{
  "d_model": 256,
  "norm_place": "pre",
  "qk_norm": false,
  "attn_scale": 0.125,
  "tie_embeddings": false,
  "parallel_block": false,
  "init_std_o": 0.00602,
  "init_std_down": 0.00602,
  "grad_clip": 1.0,
  "schedule": "wsd",
  "train_tokens": 606600000
}
Each number is 200 + 30 x the weight over its row's rms, rounded and kept within 0 to 999. Layers, rows and columns count from 0. The size before them is the row's rms in percent of the matrix's.

# gate: layer 5 MLP gate, 704x256, rms 0.0552, rows 463-529, columns 224-255
# up: layer 5 MLP up, 704x256, rms 0.0554, rows 463-529, columns 224-255
# down: layer 5 MLP down (transposed), 704x256, rms 0.0943, rows 463-528, columns 224-255
gate463,103,218,180,178,179,162,181,192,207,112,185,229,201,157,174,207,179,202,236,180,208,165,177,195,185,202,201,173,204,179,173,172,198
up463,111,186,200,186,198,208,186,229,232,190,146,174,156,195,188,125,188,200,208,235,191,201,133,231,191,198,212,265,192,215,223,182,206
down463,120,229,191,176,224,193,190,213,195,148,186,208,154,160,216,199,218,189,184,250,231,214,227,183,191,210,214,222,202,209,232,199,175
gate464,105,191,135,218,185,156,198,229,212,197,206,188,205,174,226,215,209,248,225,203,227,223,170,193,183,221,227,239,196,201,165,216,210
up464,101,175,173,178,212,183,203,209,223,248,181,149,193,233,213,181,197,234,176,238,215,176,149,154,206,182,166,220,215,190,182,144,218
down464,104,158,227,97,222,237,228,212,181,198,155,201,194,164,183,216,197,213,176,224,220,144,258,142,225,219,228,176,226,156,196,234,172
gate465,094,222,206,215,192,268,251,193,217,233,186,171,196,206,193,144,199,216,206,208,202,209,210,203,147,226,197,204,256,194,158,235,169
up465,089,275,223,167,198,200,215,144,206,214,181,197,113,164,177,224,196,182,218,240,252,186,191,195,209,289,233,235,216,227,205,175,204
down465,098,205,208,236,211,227,234,171,162,222,123,173,199,197,202,176,189,218,226,209,223,177,211,195,158,211,204,167,254,223,191,179,202
gate466,103,184,251,185,183,223,202,233,218,215,155,261,174,189,159,196,221,210,229,183,222,192,206,187,225,211,181,157,201,199,229,187,202
up466,098,171,210,218,185,232,209,216,236,214,194,225,158,180,214,222,210,204,223,235,158,187,177,167,178,226,200,150,174,179,148,228,202
down466,103,228,185,190,199,135,193,255,155,198,181,149,217,150,139,203,212,200,178,234,216,231,192,156,242,216,228,190,190,175,197,213,211
gate467,085,199,230,192,178,275,150,203,127,180,190,201,259,197,183,182,211,214,206,219,188,175,171,235,208,179,230,208,223,138,205,161,251
up467,090,207,209,220,152,214,184,190,147,251,245,198,229,174,174,191,217,168,194,254,168,181,207,244,218,152,191,159,214,216,186,157,215
down467,092,203,210,281,223,187,193,191,211,197,210,195,205,193,235,186,201,213,173,207,203,217,275,178,177,203,244,218,245,172,266,208,177
gate468,099,187,232,240,218,194,194,179,251,215,206,182,158,205,212,221,159,175,246,155,246,225,178,250,159,253,188,200,191,216,186,170,210
up468,104,182,190,148,211,212,186,225,167,162,132,260,214,187,181,246,238,241,187,164,206,210,200,225,224,168,251,219,240,255,198,153,218
down468,103,220,209,249,197,225,209,199,147,162,190,221,210,269,188,178,210,196,224,245,169,188,221,152,221,208,195,199,172,214,241,144,218
gate469,079,183,216,209,197,149,181,173,176,209,152,155,214,238,224,193,168,172,239,208,216,184,171,175,255,187,170,209,135,168,202,219,231
up469,095,204,130,250,180,199,249,186,212,209,163,177,229,198,198,164,187,135,181,241,222,184,184,189,238,188,236,229,208,173,176,244,184
down469,066,194,228,170,239,186,200,174,141,184,179,239,193,192,251,290,149,163,248,209,196,179,199,165,209,223,185,180,254,250,214,170,220
gate470,105,267,187,184,193,193,187,203,232,155,150,221,181,216,224,196,238,215,187,271,180,206,198,185,184,214,195,159,231,239,185,224,210
up470,096,199,128,174,161,168,232,170,196,173,177,230,160,207,207,169,223,182,202,201,204,191,246,189,167,251,228,220,227,209,214,184,246
down470,104,188,137,169,207,203,185,164,152,179,199,225,164,260,167,235,220,216,200,194,196,172,181,233,226,225,230,175,171,197,240,204,243
gate471,099,214,159,193,227,222,189,253,182,235,163,242,145,222,192,187,192,176,213,201,223,256,148,203,224,239,204,161,137,227,167,245,213
up471,096,253,151,182,187,187,227,210,225,202,215,179,177,204,199,224,204,204,158,262,170,217,238,184,222,214,180,172,152,201,116,153,228
down471,094,153,136,178,219,176,171,171,185,222,249,123,205,194,212,235,233,206,260,213,230,174,166,192,166,197,176,167,198,208,205,140,217
gate472,117,183,239,147,199,201,220,233,213,187,227,212,151,217,161,191,150,223,230,214,232,199,183,215,224,218,184,220,197,163,224,252,210
up472,113,189,152,252,188,222,171,224,173,206,202,166,238,136,172,197,241,169,196,235,224,222,204,204,180,218,166,197,199,148,238,183,145
down472,107,261,182,167,148,173,207,237,219,167,223,179,202,219,188,208,179,182,187,185,200,213,184,192,204,188,154,228,187,240,179,184,184
gate473,069,201,207,125,207,220,117,249,184,168,228,212,212,198,183,244,225,221,221,195,201,196,213,205,118,217,224,191,241,168,236,239,228
up473,076,212,247,185,209,179,198,205,200,131,163,213,181,236,194,268,226,200,167,189,142,169,189,154,182,152,203,174,229,245,256,245,213
down473,092,205,264,194,225,237,212,199,176,203,220,192,137,230,191,241,172,224,187,195,143,154,181,223,141,187,225,235,256,204,155,224,191
gate474,108,155,246,257,180,208,201,218,121,227,195,219,156,231,174,187,207,211,234,221,186,195,184,171,199,202,200,201,202,167,183,179,188
up474,103,272,171,204,202,181,175,208,242,161,228,142,250,202,185,199,214,152,204,187,228,243,212,203,204,238,203,226,131,193,193,232,197
down474,106,214,184,192,173,190,199,197,248,197,172,204,158,209,197,235,260,197,182,202,183,188,231,222,255,234,208,203,183,151,206,167,148
gate475,120,181,161,190,205,158,190,187,252,224,218,202,146,219,239,162,189,237,218,206,228,252,177,207,176,217,250,194,184,228,193,192,266
up475,109,166,191,232,234,177,177,163,167,148,233,186,202,184,227,199,218,141,230,229,168,258,199,188,207,201,199,222,211,217,247,215,204
down475,098,203,240,224,225,179,169,189,205,183,219,170,214,228,167,209,247,194,190,219,207,236,217,211,176,191,219,258,214,233,191,176,153
gate476,093,235,231,236,188,195,199,167,182,174,240,209,215,202,170,164,244,149,241,228,121,230,191,204,217,202,225,222,270,166,224,203,204
up476,094,191,137,236,256,238,198,212,175,199,228,208,230,168,180,221,213,157,188,213,190,182,232,209,252,182,120,198,177,242,189,217,310
down476,095,140,206,134,171,168,194,220,201,151,173,125,213,143,206,241,176,153,207,141,210,171,184,200,169,236,151,162,185,203,157,241,195
gate477,102,173,225,172,260,204,160,199,239,196,211,211,166,193,179,199,196,208,223,206,212,199,223,211,165,169,217,192,232,229,173,192,117
up477,107,173,228,222,207,251,228,220,227,190,193,201,212,171,195,208,221,254,198,212,178,249,246,245,211,207,194,199,219,134,162,227,153
down477,101,173,162,204,200,230,221,232,196,163,203,209,203,206,149,200,160,217,187,181,218,211,201,168,157,208,216,270,242,256,181,168,223
gate478,105,183,172,228,204,239,155,174,235,194,229,202,169,207,167,138,243,198,178,195,205,220,288,193,197,202,210,233,222,203,187,210,193
up478,103,224,209,201,189,189,176,226,168,235,175,195,186,251,231,210,183,247,160,242,236,169,185,176,196,229,200,204,209,203,143,183,226
down478,107,220,182,191,175,177,208,217,181,158,222,170,190,173,226,155,137,198,148,188,256,182,205,158,174,152,204,265,216,191,210,185,206
gate479,097,205,215,215,232,184,169,189,194,211,217,198,184,238,207,244,224,178,209,139,235,183,193,213,202,203,198,267,240,226,189,192,183
up479,099,231,192,182,172,227,201,214,184,207,182,210,208,190,230,218,143,221,213,156,235,157,191,176,162,199,217,256,266,207,215,170,245
down479,104,196,214,148,156,174,217,158,235,212,211,231,160,213,218,246,182,140,202,172,164,253,201,160,189,212,199,257,157,211,218,162,239
gate480,100,181,192,164,187,193,216,244,197,182,200,205,155,211,181,194,166,178,198,173,197,231,164,159,234,224,198,204,226,152,265,206,204
up480,102,173,173,230,187,184,180,209,197,198,170,216,208,157,242,196,169,240,199,178,219,244,238,230,122,192,204,205,164,168,166,247,251
down480,104,222,171,166,231,185,166,212,247,197,198,199,199,209,193,242,233,204,213,201,190,199,243,191,213,198,187,180,206,165,215,190,166
gate481,098,245,247,178,207,197,171,165,248,152,278,182,187,195,189,187,140,234,218,204,216,203,192,206,164,202,212,276,232,199,227,196,215
up481,096,209,202,186,146,236,223,247,252,199,189,174,182,198,182,272,184,150,204,186,265,203,176,243,170,232,213,170,168,209,217,185,149
down481,108,211,190,203,195,198,207,255,264,173,153,204,191,195,209,262,232,189,262,181,217,189,218,145,218,251,193,212,127,185,197,138,179
gate482,093,234,180,218,159,204,236,204,218,173,199,199,258,177,187,188,235,201,184,161,220,237,204,203,200,244,226,155,203,211,217,170,212
up482,087,156,212,213,203,130,167,181,201,207,232,185,201,185,154,190,196,229,223,236,199,217,127,272,182,221,179,263,194,189,205,207,173
down482,096,247,134,244,230,182,201,163,223,183,210,225,192,190,213,161,194,200,205,221,234,188,150,249,252,206,171,210,171,192,222,173,158
gate483,116,233,201,168,200,156,197,191,171,189,171,174,184,158,216,189,224,198,235,176,165,171,248,258,193,178,213,152,187,210,234,151,234
up483,105,227,168,158,216,210,203,228,211,200,150,230,176,208,187,122,195,241,151,224,156,214,184,208,145,202,187,273,234,195,195,163,157
down483,106,228,167,202,220,231,188,175,229,148,241,201,203,219,217,251,235,242,202,234,171,188,198,178,192,223,183,191,199,211,222,184,147
gate484,109,199,186,170,232,199,176,215,223,144,228,241,227,210,218,220,194,185,199,232,193,182,156,180,216,205,171,252,179,202,199,217,175
up484,100,177,166,173,166,203,228,252,245,223,186,197,224,175,249,205,174,165,232,246,195,218,179,230,202,208,193,190,158,167,218,188,221
down484,108,174,204,239,186,167,207,222,205,205,186,173,188,250,210,229,172,204,248,204,207,234,243,194,161,206,172,139,181,189,211,182,206
gate485,104,169,157,244,190,163,177,199,190,209,211,163,209,217,157,225,151,263,207,197,201,187,215,165,221,215,222,201,207,215,229,200,174
up485,100,213,198,207,140,216,177,206,186,207,196,217,161,195,229,222,217,136,252,172,140,214,228,194,206,195,182,160,210,180,226,160,180
down485,110,187,259,216,243,145,198,217,180,222,192,222,191,199,203,193,185,172,215,162,193,222,201,166,178,183,217,162,197,171,177,244,187
gate486,087,199,153,202,176,196,188,249,218,208,222,241,211,184,145,191,221,204,172,281,152,222,204,207,139,219,178,226,224,179,166,189,165
up486,094,232,242,229,182,161,202,171,169,180,196,244,188,185,244,174,255,151,211,161,165,167,218,199,236,215,147,197,227,216,211,202,196
down486,092,245,187,166,222,239,246,197,213,172,200,191,201,195,246,248,166,171,192,176,211,184,221,212,232,156,223,135,152,165,189,153,180
gate487,072,207,262,219,237,169,219,179,197,106,168,159,198,233,211,232,201,196,192,226,172,246,167,215,150,244,181,234,179,191,273,193,221
up487,083,217,220,194,185,211,203,194,122,236,158,180,200,166,176,220,210,238,212,195,235,228,240,227,184,200,199,231,203,229,197,190,154
down487,090,231,219,175,207,190,223,218,168,198,164,233,157,173,191,213,206,193,236,196,239,244,194,170,238,233,206,183,147,203,243,181,166
gate488,092,236,178,181,202,217,189,159,159,181,212,193,228,223,210,178,215,210,174,200,189,169,263,189,203,146,197,197,145,215,266,207,254
up488,098,212,187,219,215,218,172,138,207,217,121,220,201,228,225,227,198,170,189,213,199,147,194,197,212,197,254,181,157,270,243,218,240
down488,093,197,264,214,152,232,204,204,146,235,183,235,229,202,154,240,185,192,198,216,213,178,227,224,177,186,210,156,163,208,159,201,244
gate489,116,206,169,195,206,233,231,265,245,171,281,253,229,255,152,180,237,198,187,160,211,195,201,244,223,169,184,217,170,230,180,234,231
up489,112,191,178,222,192,228,229,196,259,208,227,214,203,184,163,173,213,225,223,192,177,219,187,169,191,204,216,196,185,229,286,205,130
down489,111,246,209,167,215,229,210,207,230,191,137,149,222,189,225,193,196,182,181,209,155,150,172,228,242,223,180,193,153,237,190,197,229
gate490,081,206,224,219,205,156,184,166,171,223,212,164,168,217,241,231,131,205,153,232,178,226,192,226,233,220,160,222,209,230,265,222,167
up490,095,190,182,182,238,211,183,223,171,187,239,231,174,168,118,205,246,226,210,140,223,171,204,191,141,222,176,174,222,177,146,190,210
down490,078,210,175,175,169,174,199,222,281,174,192,183,254,169,180,210,234,201,171,194,220,171,167,174,190,221,168,145,198,211,169,179,254
gate491,107,167,267,148,237,149,232,212,170,173,153,244,199,202,190,168,194,224,162,205,247,198,174,168,186,159,245,210,210,238,182,228,220
up491,100,206,148,220,151,160,202,203,196,196,232,168,196,221,201,187,182,193,121,243,214,183,163,193,172,240,211,189,214,175,185,186,237
down491,098,212,203,222,224,182,129,167,150,265,204,206,213,223,194,202,213,211,230,221,176,165,232,289,142,191,234,252,170,185,191,218,159
gate492,107,159,231,224,238,183,220,207,197,184,205,207,224,200,180,204,193,222,192,205,214,203,205,194,191,189,192,281,177,200,187,218,236
up492,094,191,220,224,243,194,214,168,203,225,273,212,268,164,227,249,222,231,150,192,190,173,186,225,176,166,175,222,196,260,194,201,240
down492,097,197,238,215,224,191,153,234,192,212,203,197,219,240,153,160,206,181,233,196,191,157,212,189,168,182,243,173,215,164,234,172,220
gate493,110,191,209,248,223,196,199,236,216,213,208,177,208,214,184,210,222,172,220,159,176,186,214,204,223,231,244,208,218,170,190,219,238
up493,104,163,155,136,191,223,219,231,196,196,221,138,217,199,165,213,176,234,221,221,217,157,200,184,168,174,207,226,208,279,251,210,197
down493,107,163,207,164,253,159,284,216,234,155,189,179,155,202,179,238,189,211,205,230,238,192,248,208,203,195,197,194,231,193,176,201,197
gate494,093,199,187,268,232,178,202,180,226,239,186,215,173,158,230,190,205,189,186,218,260,182,222,161,216,186,161,205,190,173,174,214,228
up494,095,204,228,205,197,229,199,184,188,237,167,168,139,134,237,144,164,181,196,257,185,215,198,171,243,204,243,161,201,226,181,197,187
down494,100,178,227,195,209,208,249,217,177,192,232,233,211,161,220,182,194,212,211,145,218,261,160,220,228,200,219,145,187,190,152,154,216
gate495,100,176,216,186,166,250,214,157,184,159,234,201,226,225,210,203,237,226,234,178,175,185,215,160,184,183,210,239,194,204,274,143,223
up495,103,163,238,204,233,246,203,200,233,171,236,232,192,216,204,168,199,203,231,181,174,183,216,216,188,226,160,210,249,201,241,196,202
down495,101,148,211,191,215,255,187,237,243,237,206,140,207,163,196,216,194,284,188,192,176,268,213,148,239,235,185,183,230,178,180,161,208
gate496,107,248,229,194,214,148,180,190,237,198,225,176,239,153,175,175,239,211,163,194,198,198,167,173,250,222,149,196,173,232,207,205,230
up496,104,176,184,249,201,217,265,214,200,255,197,190,213,222,169,150,205,215,181,206,206,250,221,179,256,198,186,183,226,150,227,236,221
down496,105,157,219,184,171,205,245,219,203,242,217,168,238,191,176,231,246,172,208,205,217,216,232,191,187,221,179,210,219,211,207,181,154
gate497,079,234,167,218,237,184,162,155,229,188,195,198,151,230,120,170,211,233,160,205,260,217,185,243,171,167,219,194,246,213,235,228,199
up497,085,249,192,207,205,202,220,205,226,202,188,198,162,234,104,172,255,199,166,212,239,266,163,207,162,186,205,186,181,227,226,255,131
down497,072,193,195,199,176,128,159,155,234,197,179,221,190,205,220,229,186,216,162,216,187,195,178,178,258,220,226,211,221,216,201,230,145
gate498,112,159,193,235,193,225,171,257,222,190,259,142,215,216,232,205,238,179,220,220,215,192,238,200,184,183,248,244,218,216,183,199,168
up498,102,155,201,201,163,206,160,247,184,233,233,167,248,252,228,249,178,205,198,209,208,177,205,198,183,173,238,207,195,207,244,178,198
down498,098,170,181,235,200,187,206,206,177,204,221,186,166,195,194,229,233,225,205,198,217,207,194,219,145,219,225,195,182,160,196,233,229
gate499,109,155,211,252,190,178,188,190,203,229,223,196,196,232,190,184,218,232,253,226,180,168,198,151,203,206,201,184,233,220,206,130,214
up499,101,211,184,187,234,199,193,222,222,136,151,190,203,213,168,176,177,260,187,210,189,220,145,152,280,205,218,220,185,141,202,203,164
down499,106,249,209,200,172,199,233,213,220,177,168,244,210,172,171,252,253,245,212,241,196,168,273,217,192,267,211,197,192,183,181,174,208
gate500,109,189,195,208,202,201,198,172,196,202,176,221,169,276,178,198,237,220,215,191,258,177,183,255,189,267,214,203,195,158,178,199,220
up500,101,206,178,200,182,178,181,255,204,133,256,164,206,240,214,192,209,246,185,180,188,174,178,219,175,160,202,268,219,229,240,154,214
down500,104,206,198,195,210,184,196,244,212,207,137,204,196,224,202,254,206,179,211,193,201,219,220,163,232,215,211,175,175,165,185,217,189
gate501,105,231,199,206,156,217,180,179,183,147,209,179,225,168,175,217,225,175,205,174,199,205,218,205,233,167,173,182,248,205,200,204,204
up501,099,260,218,212,123,222,204,181,136,216,234,182,216,198,200,191,220,168,256,186,157,155,187,205,167,168,209,185,254,198,180,168,159
down501,105,161,181,186,200,190,174,175,198,203,174,185,180,189,225,236,179,195,199,158,152,210,196,190,240,175,241,218,157,172,201,227,176
gate502,108,203,201,247,251,179,187,190,200,211,250,216,180,200,196,213,197,191,207,194,230,226,126,254,206,235,193,186,259,249,206,255,279
up502,106,169,208,235,236,227,194,184,232,179,165,170,195,153,227,252,237,185,194,209,218,161,191,215,183,171,196,209,178,207,211,195,182
down502,112,246,175,207,200,216,201,166,194,165,253,180,210,230,188,251,152,242,229,177,231,176,153,204,180,259,204,187,180,165,164,220,216
gate503,104,217,216,180,221,198,148,177,190,226,146,236,213,234,198,253,160,162,213,200,228,257,198,256,232,236,233,165,229,215,233,189,216
up503,103,263,168,116,234,169,175,213,180,246,183,217,204,234,152,208,218,203,186,151,153,226,243,235,171,223,251,180,207,213,191,179,205
down503,110,213,209,195,162,91,246,203,203,206,244,192,225,207,196,185,246,242,180,188,191,217,191,195,122,215,216,203,253,250,241,189,150
gate504,098,226,248,160,235,205,148,166,195,176,187,183,274,156,190,183,241,155,177,189,167,205,186,235,228,165,195,214,175,240,161,164,235
up504,091,198,214,219,240,205,152,227,228,223,205,146,206,197,212,200,264,238,217,199,224,167,237,257,180,210,218,165,216,184,221,190,196
down504,099,179,229,214,200,175,186,147,223,192,236,163,223,188,183,224,180,190,186,225,209,171,275,208,192,242,162,138,141,186,244,220,220
gate505,102,203,231,214,140,202,207,174,247,262,184,185,229,233,232,188,159,210,176,189,180,204,197,149,198,187,224,186,185,218,232,204,225
up505,097,201,175,195,224,154,201,228,216,223,187,181,198,198,183,179,140,148,181,152,208,211,146,240,290,224,121,223,174,198,156,152,208
down505,108,180,219,173,243,228,201,113,195,157,195,248,170,191,209,205,183,233,224,156,206,184,152,230,229,175,199,174,221,190,201,214,188
gate506,103,235,223,214,177,193,209,208,202,166,160,205,209,165,175,169,259,155,234,177,168,192,221,241,146,218,214,239,165,204,157,225,232
up506,098,178,200,207,236,220,188,160,156,223,187,157,225,196,160,193,173,156,163,253,188,190,152,169,239,219,191,207,219,218,201,265,215
down506,101,209,238,137,196,204,185,193,139,201,143,209,216,237,178,207,131,221,144,239,226,235,242,208,224,226,211,263,167,257,260,208,178
gate507,098,178,181,219,170,249,222,246,187,224,236,232,183,171,186,241,198,238,180,194,245,204,151,231,188,227,224,214,216,163,218,166,181
up507,104,182,191,197,203,227,241,198,185,174,211,234,172,259,236,192,199,243,150,189,207,135,222,210,247,201,174,269,238,233,209,198,185
down507,109,217,257,200,178,230,212,205,203,142,184,153,156,204,271,178,204,227,173,167,115,168,197,191,154,174,231,206,163,197,198,174,191
gate508,086,177,186,160,165,182,166,188,314,229,201,171,226,206,222,179,212,184,217,199,232,211,176,220,218,232,169,173,231,250,212,235,177
up508,088,205,179,190,190,233,226,189,176,185,228,217,155,155,199,251,196,197,254,249,182,152,188,211,201,124,243,193,223,204,211,129,201
down508,081,236,156,224,232,197,181,198,244,222,158,228,198,254,154,183,251,177,151,234,257,206,258,237,224,170,201,172,217,170,214,229,246
gate509,108,179,214,154,207,190,226,200,174,264,174,200,211,192,164,172,230,184,161,198,198,189,186,252,190,105,243,188,199,167,206,225,237
up509,109,224,277,183,215,189,196,196,141,282,198,242,159,171,156,203,181,225,166,199,196,170,210,203,220,180,210,133,214,165,237,192,185
down509,112,247,217,221,184,230,190,207,202,197,204,218,182,268,161,179,141,226,268,179,165,207,228,193,188,160,175,211,227,187,217,192,219
gate510,105,222,191,260,135,252,210,171,178,206,198,160,212,251,163,201,156,231,187,169,143,217,217,174,178,218,226,211,232,180,186,208,287
up510,106,201,203,172,176,161,240,198,253,162,221,209,228,212,226,197,244,226,252,187,255,177,178,261,204,194,185,206,224,207,189,206,129
down510,100,168,268,230,174,190,202,205,201,161,207,255,262,237,166,178,139,189,162,203,164,231,243,230,188,192,247,204,174,169,204,196,169
gate511,115,248,179,144,196,195,221,165,200,186,257,203,196,182,196,227,134,194,177,185,211,214,148,167,212,204,169,224,217,186,186,210,171
up511,106,227,182,153,177,194,207,203,184,169,207,137,256,197,166,152,172,224,194,141,198,195,211,223,189,178,164,244,221,209,241,177,197
down511,108,262,201,198,223,238,179,211,158,161,237,195,221,180,150,171,223,231,175,220,253,175,172,146,193,173,244,134,184,198,251,184,176
gate512,097,215,231,184,198,222,164,212,150,199,169,225,193,207,204,265,185,172,205,204,162,236,234,206,262,122,225,162,165,186,176,242,224
up512,092,227,176,239,167,181,201,196,188,199,190,203,153,157,217,170,217,190,206,147,178,171,187,230,189,197,227,209,183,183,197,167,196
down512,097,219,231,242,176,221,196,196,226,219,190,224,217,237,173,173,177,238,201,223,202,220,176,197,221,202,191,197,205,225,235,221,297
gate513,119,218,224,231,197,211,190,228,225,206,225,197,201,212,227,219,193,268,128,175,217,234,149,162,151,159,200,167,170,206,207,199,162
up513,107,248,206,206,202,229,196,203,188,162,158,200,233,230,223,187,162,221,252,168,213,221,150,126,239,159,212,154,194,207,234,235,157
down513,109,237,263,256,217,210,191,225,189,267,200,186,196,195,199,177,197,210,224,219,185,201,174,176,190,166,162,182,227,159,178,226,117
gate514,103,185,166,178,208,148,216,225,201,202,118,277,200,200,186,201,163,211,190,178,247,230,222,165,168,266,183,187,231,196,182,157,221
up514,104,225,162,199,193,244,200,210,221,175,224,246,177,178,166,210,137,219,204,196,274,205,176,204,227,199,216,258,153,207,196,203,157
down514,110,234,174,195,214,205,217,213,196,153,166,173,162,185,168,214,225,187,213,231,237,203,171,197,228,193,187,211,217,196,210,178,174
gate515,098,154,159,211,177,185,184,220,221,189,182,181,212,207,161,181,212,210,190,195,185,212,153,224,223,181,192,177,170,221,224,139,181
up515,103,216,191,174,180,167,212,164,163,211,267,234,133,169,221,208,183,157,227,205,186,282,226,210,176,202,236,210,166,229,205,213,196
down515,099,189,200,188,205,240,159,235,200,218,220,199,278,234,165,165,224,228,189,246,230,204,153,200,179,171,156,186,209,160,203,178,177
gate516,101,183,202,204,213,210,241,218,242,236,220,195,178,205,189,213,211,207,173,216,265,196,164,245,162,237,224,194,248,194,189,218,205
up516,103,179,160,227,220,143,166,194,180,177,239,208,231,235,184,192,178,174,194,214,216,222,210,174,205,182,192,210,164,222,185,207,193
down516,104,216,198,208,190,226,136,215,170,212,188,172,168,195,244,207,147,223,212,210,175,195,191,189,148,211,175,203,164,231,194,213,180
gate517,109,238,178,248,218,195,249,205,205,217,148,207,204,206,219,231,204,227,195,203,232,208,201,157,183,204,239,227,255,216,219,199,187
up517,105,245,182,205,178,212,160,211,197,187,205,207,217,163,151,219,246,173,127,257,205,254,214,228,188,258,195,182,160,206,214,178,211
down517,102,187,194,214,194,212,229,200,182,208,207,239,221,245,227,216,174,170,242,222,187,219,190,225,205,181,185,214,184,226,240,232,257
gate518,122,195,244,197,200,219,197,183,264,212,176,190,214,176,172,197,197,187,212,204,183,197,150,245,195,171,150,232,159,220,173,243,183
up518,108,162,235,148,207,205,202,250,219,199,210,163,252,180,239,170,203,186,253,244,175,177,183,147,206,205,173,173,176,210,205,220,204
down518,120,189,206,206,188,221,195,183,248,213,212,229,155,169,173,255,223,186,192,208,232,172,217,182,219,230,162,213,243,210,204,221,209
gate519,082,242,216,212,194,149,218,197,229,203,206,209,182,184,174,230,200,251,182,218,189,195,167,170,223,167,226,192,186,178,211,206,272
up519,091,209,223,178,190,160,166,129,229,170,173,214,208,261,199,175,192,201,121,203,155,222,208,199,168,205,188,156,190,277,177,184,236
down519,079,160,188,182,174,143,204,238,158,192,193,192,260,201,204,199,198,159,250,172,179,226,196,204,205,208,198,211,255,237,198,192,186
gate520,086,241,244,206,175,216,256,216,197,220,174,156,221,180,175,161,202,237,273,174,187,144,240,213,194,229,163,155,180,195,188,184,205
up520,092,233,197,225,204,188,205,245,208,206,155,200,171,190,203,191,149,202,215,183,235,160,187,220,203,173,239,189,209,200,209,195,172
down520,092,222,160,210,228,220,187,190,229,204,159,182,189,154,205,219,220,237,259,180,172,251,177,234,219,190,284,191,239,190,203,163,186
gate521,104,224,138,190,190,197,218,181,247,251,205,234,193,246,208,273,188,175,168,220,191,198,201,201,271,190,172,142,168,240,223,226,208
up521,098,168,149,210,237,174,260,170,253,193,221,192,170,223,180,177,194,216,222,196,218,243,201,154,198,217,216,224,181,186,178,175,188
down521,101,150,193,159,255,203,249,210,174,150,190,172,157,182,231,205,185,212,202,211,187,203,205,174,192,248,188,215,225,189,200,213,247
gate522,093,173,183,177,251,147,242,216,217,160,203,246,224,141,170,213,209,275,180,211,169,215,208,251,188,169,172,203,171,167,205,213,148
up522,094,198,214,230,207,205,155,219,184,221,230,178,196,169,201,230,214,197,197,183,202,194,195,176,187,251,233,271,227,223,235,145,200
down522,099,233,169,192,240,200,198,170,188,216,206,179,158,232,191,198,174,178,237,238,157,193,289,180,196,163,214,137,159,245,216,175,263
gate523,108,190,216,208,226,222,221,213,225,180,181,236,208,195,180,196,227,194,192,206,216,149,188,206,194,118,241,194,148,216,182,206,171
up523,103,190,257,165,186,219,197,187,198,213,223,148,245,151,185,178,198,216,256,161,184,245,216,221,230,206,193,197,239,185,197,220,201
down523,097,195,214,235,165,248,181,219,191,200,191,245,214,202,191,240,187,188,205,194,264,220,158,189,202,252,203,219,202,181,173,245,258
gate524,092,219,232,217,191,152,193,182,199,226,161,199,184,192,189,179,154,200,155,225,133,212,186,225,153,226,207,218,163,218,179,209,244
up524,099,221,229,231,167,225,246,176,242,188,212,201,235,208,173,200,240,192,205,230,212,191,193,253,172,249,214,217,212,174,172,218,166
down524,100,239,225,193,218,196,164,179,189,146,247,175,178,135,225,172,260,189,201,238,255,203,192,222,191,235,255,190,231,229,222,135,137
gate525,086,218,177,183,219,220,231,195,198,224,154,217,202,235,227,209,271,160,182,215,195,224,211,203,155,158,227,182,204,178,183,192,183
up525,095,190,237,211,185,191,157,203,214,235,255,162,234,228,190,173,165,238,193,247,195,192,187,165,162,255,213,188,165,159,190,233,215
down525,096,246,175,182,224,158,218,228,224,237,265,185,238,252,211,236,223,246,161,211,184,177,240,207,190,227,194,200,180,155,95,202,203
gate526,095,175,239,178,174,212,209,172,189,170,240,156,248,175,217,219,210,228,144,244,227,209,239,221,221,189,185,156,205,205,239,240,177
up526,122,163,199,254,135,212,177,209,136,144,208,161,187,188,214,212,217,183,204,243,165,204,231,170,217,131,218,176,225,200,218,168,165
down526,126,191,201,234,206,163,215,240,149,255,189,186,158,194,240,213,185,150,207,176,150,246,231,185,217,161,198,175,177,153,185,190,178
gate527,113,217,209,178,166,169,154,219,211,147,164,185,231,235,177,239,252,215,214,191,156,203,210,216,264,230,198,277,187,199,225,228,222
up527,107,132,258,228,165,195,181,214,189,274,147,193,225,202,214,218,185,178,206,198,144,175,220,202,182,220,190,151,194,220,140,179,204
down527,118,185,215,180,233,238,231,197,178,226,160,190,180,191,151,168,204,106,204,206,211,208,194,225,194,199,181,205,214,183,189,181,206
gate528,096,216,255,146,203,215,185,169,190,165,199,215,252,174,200,180,198,188,237,133,199,226,218,166,193,226,236,196,199,204,210,193,250
up528,105,226,161,211,155,197,202,227,234,235,209,216,165,181,216,150,201,243,172,215,181,207,147,223,249,214,154,221,143,234,152,192,217
down528,107,214,218,217,205,208,201,219,193,197,204,244,210,220,188,148,213,230,141,250,243,200,205,263,184,177,178,136,211,226,200,151,222
gate529,107,222,183,141,188,182,185,172,259,253,217,140,220,224,183,211,169,249,159,206,209,144,225,191,191,174,197,186,179,193,236,232,186
up529,100,221,179,182,233,224,187,236,171,191,219,175,165,147,231,169,248,180,250,197,233,189,207,157,190,174,184,223,176,158,197,111,196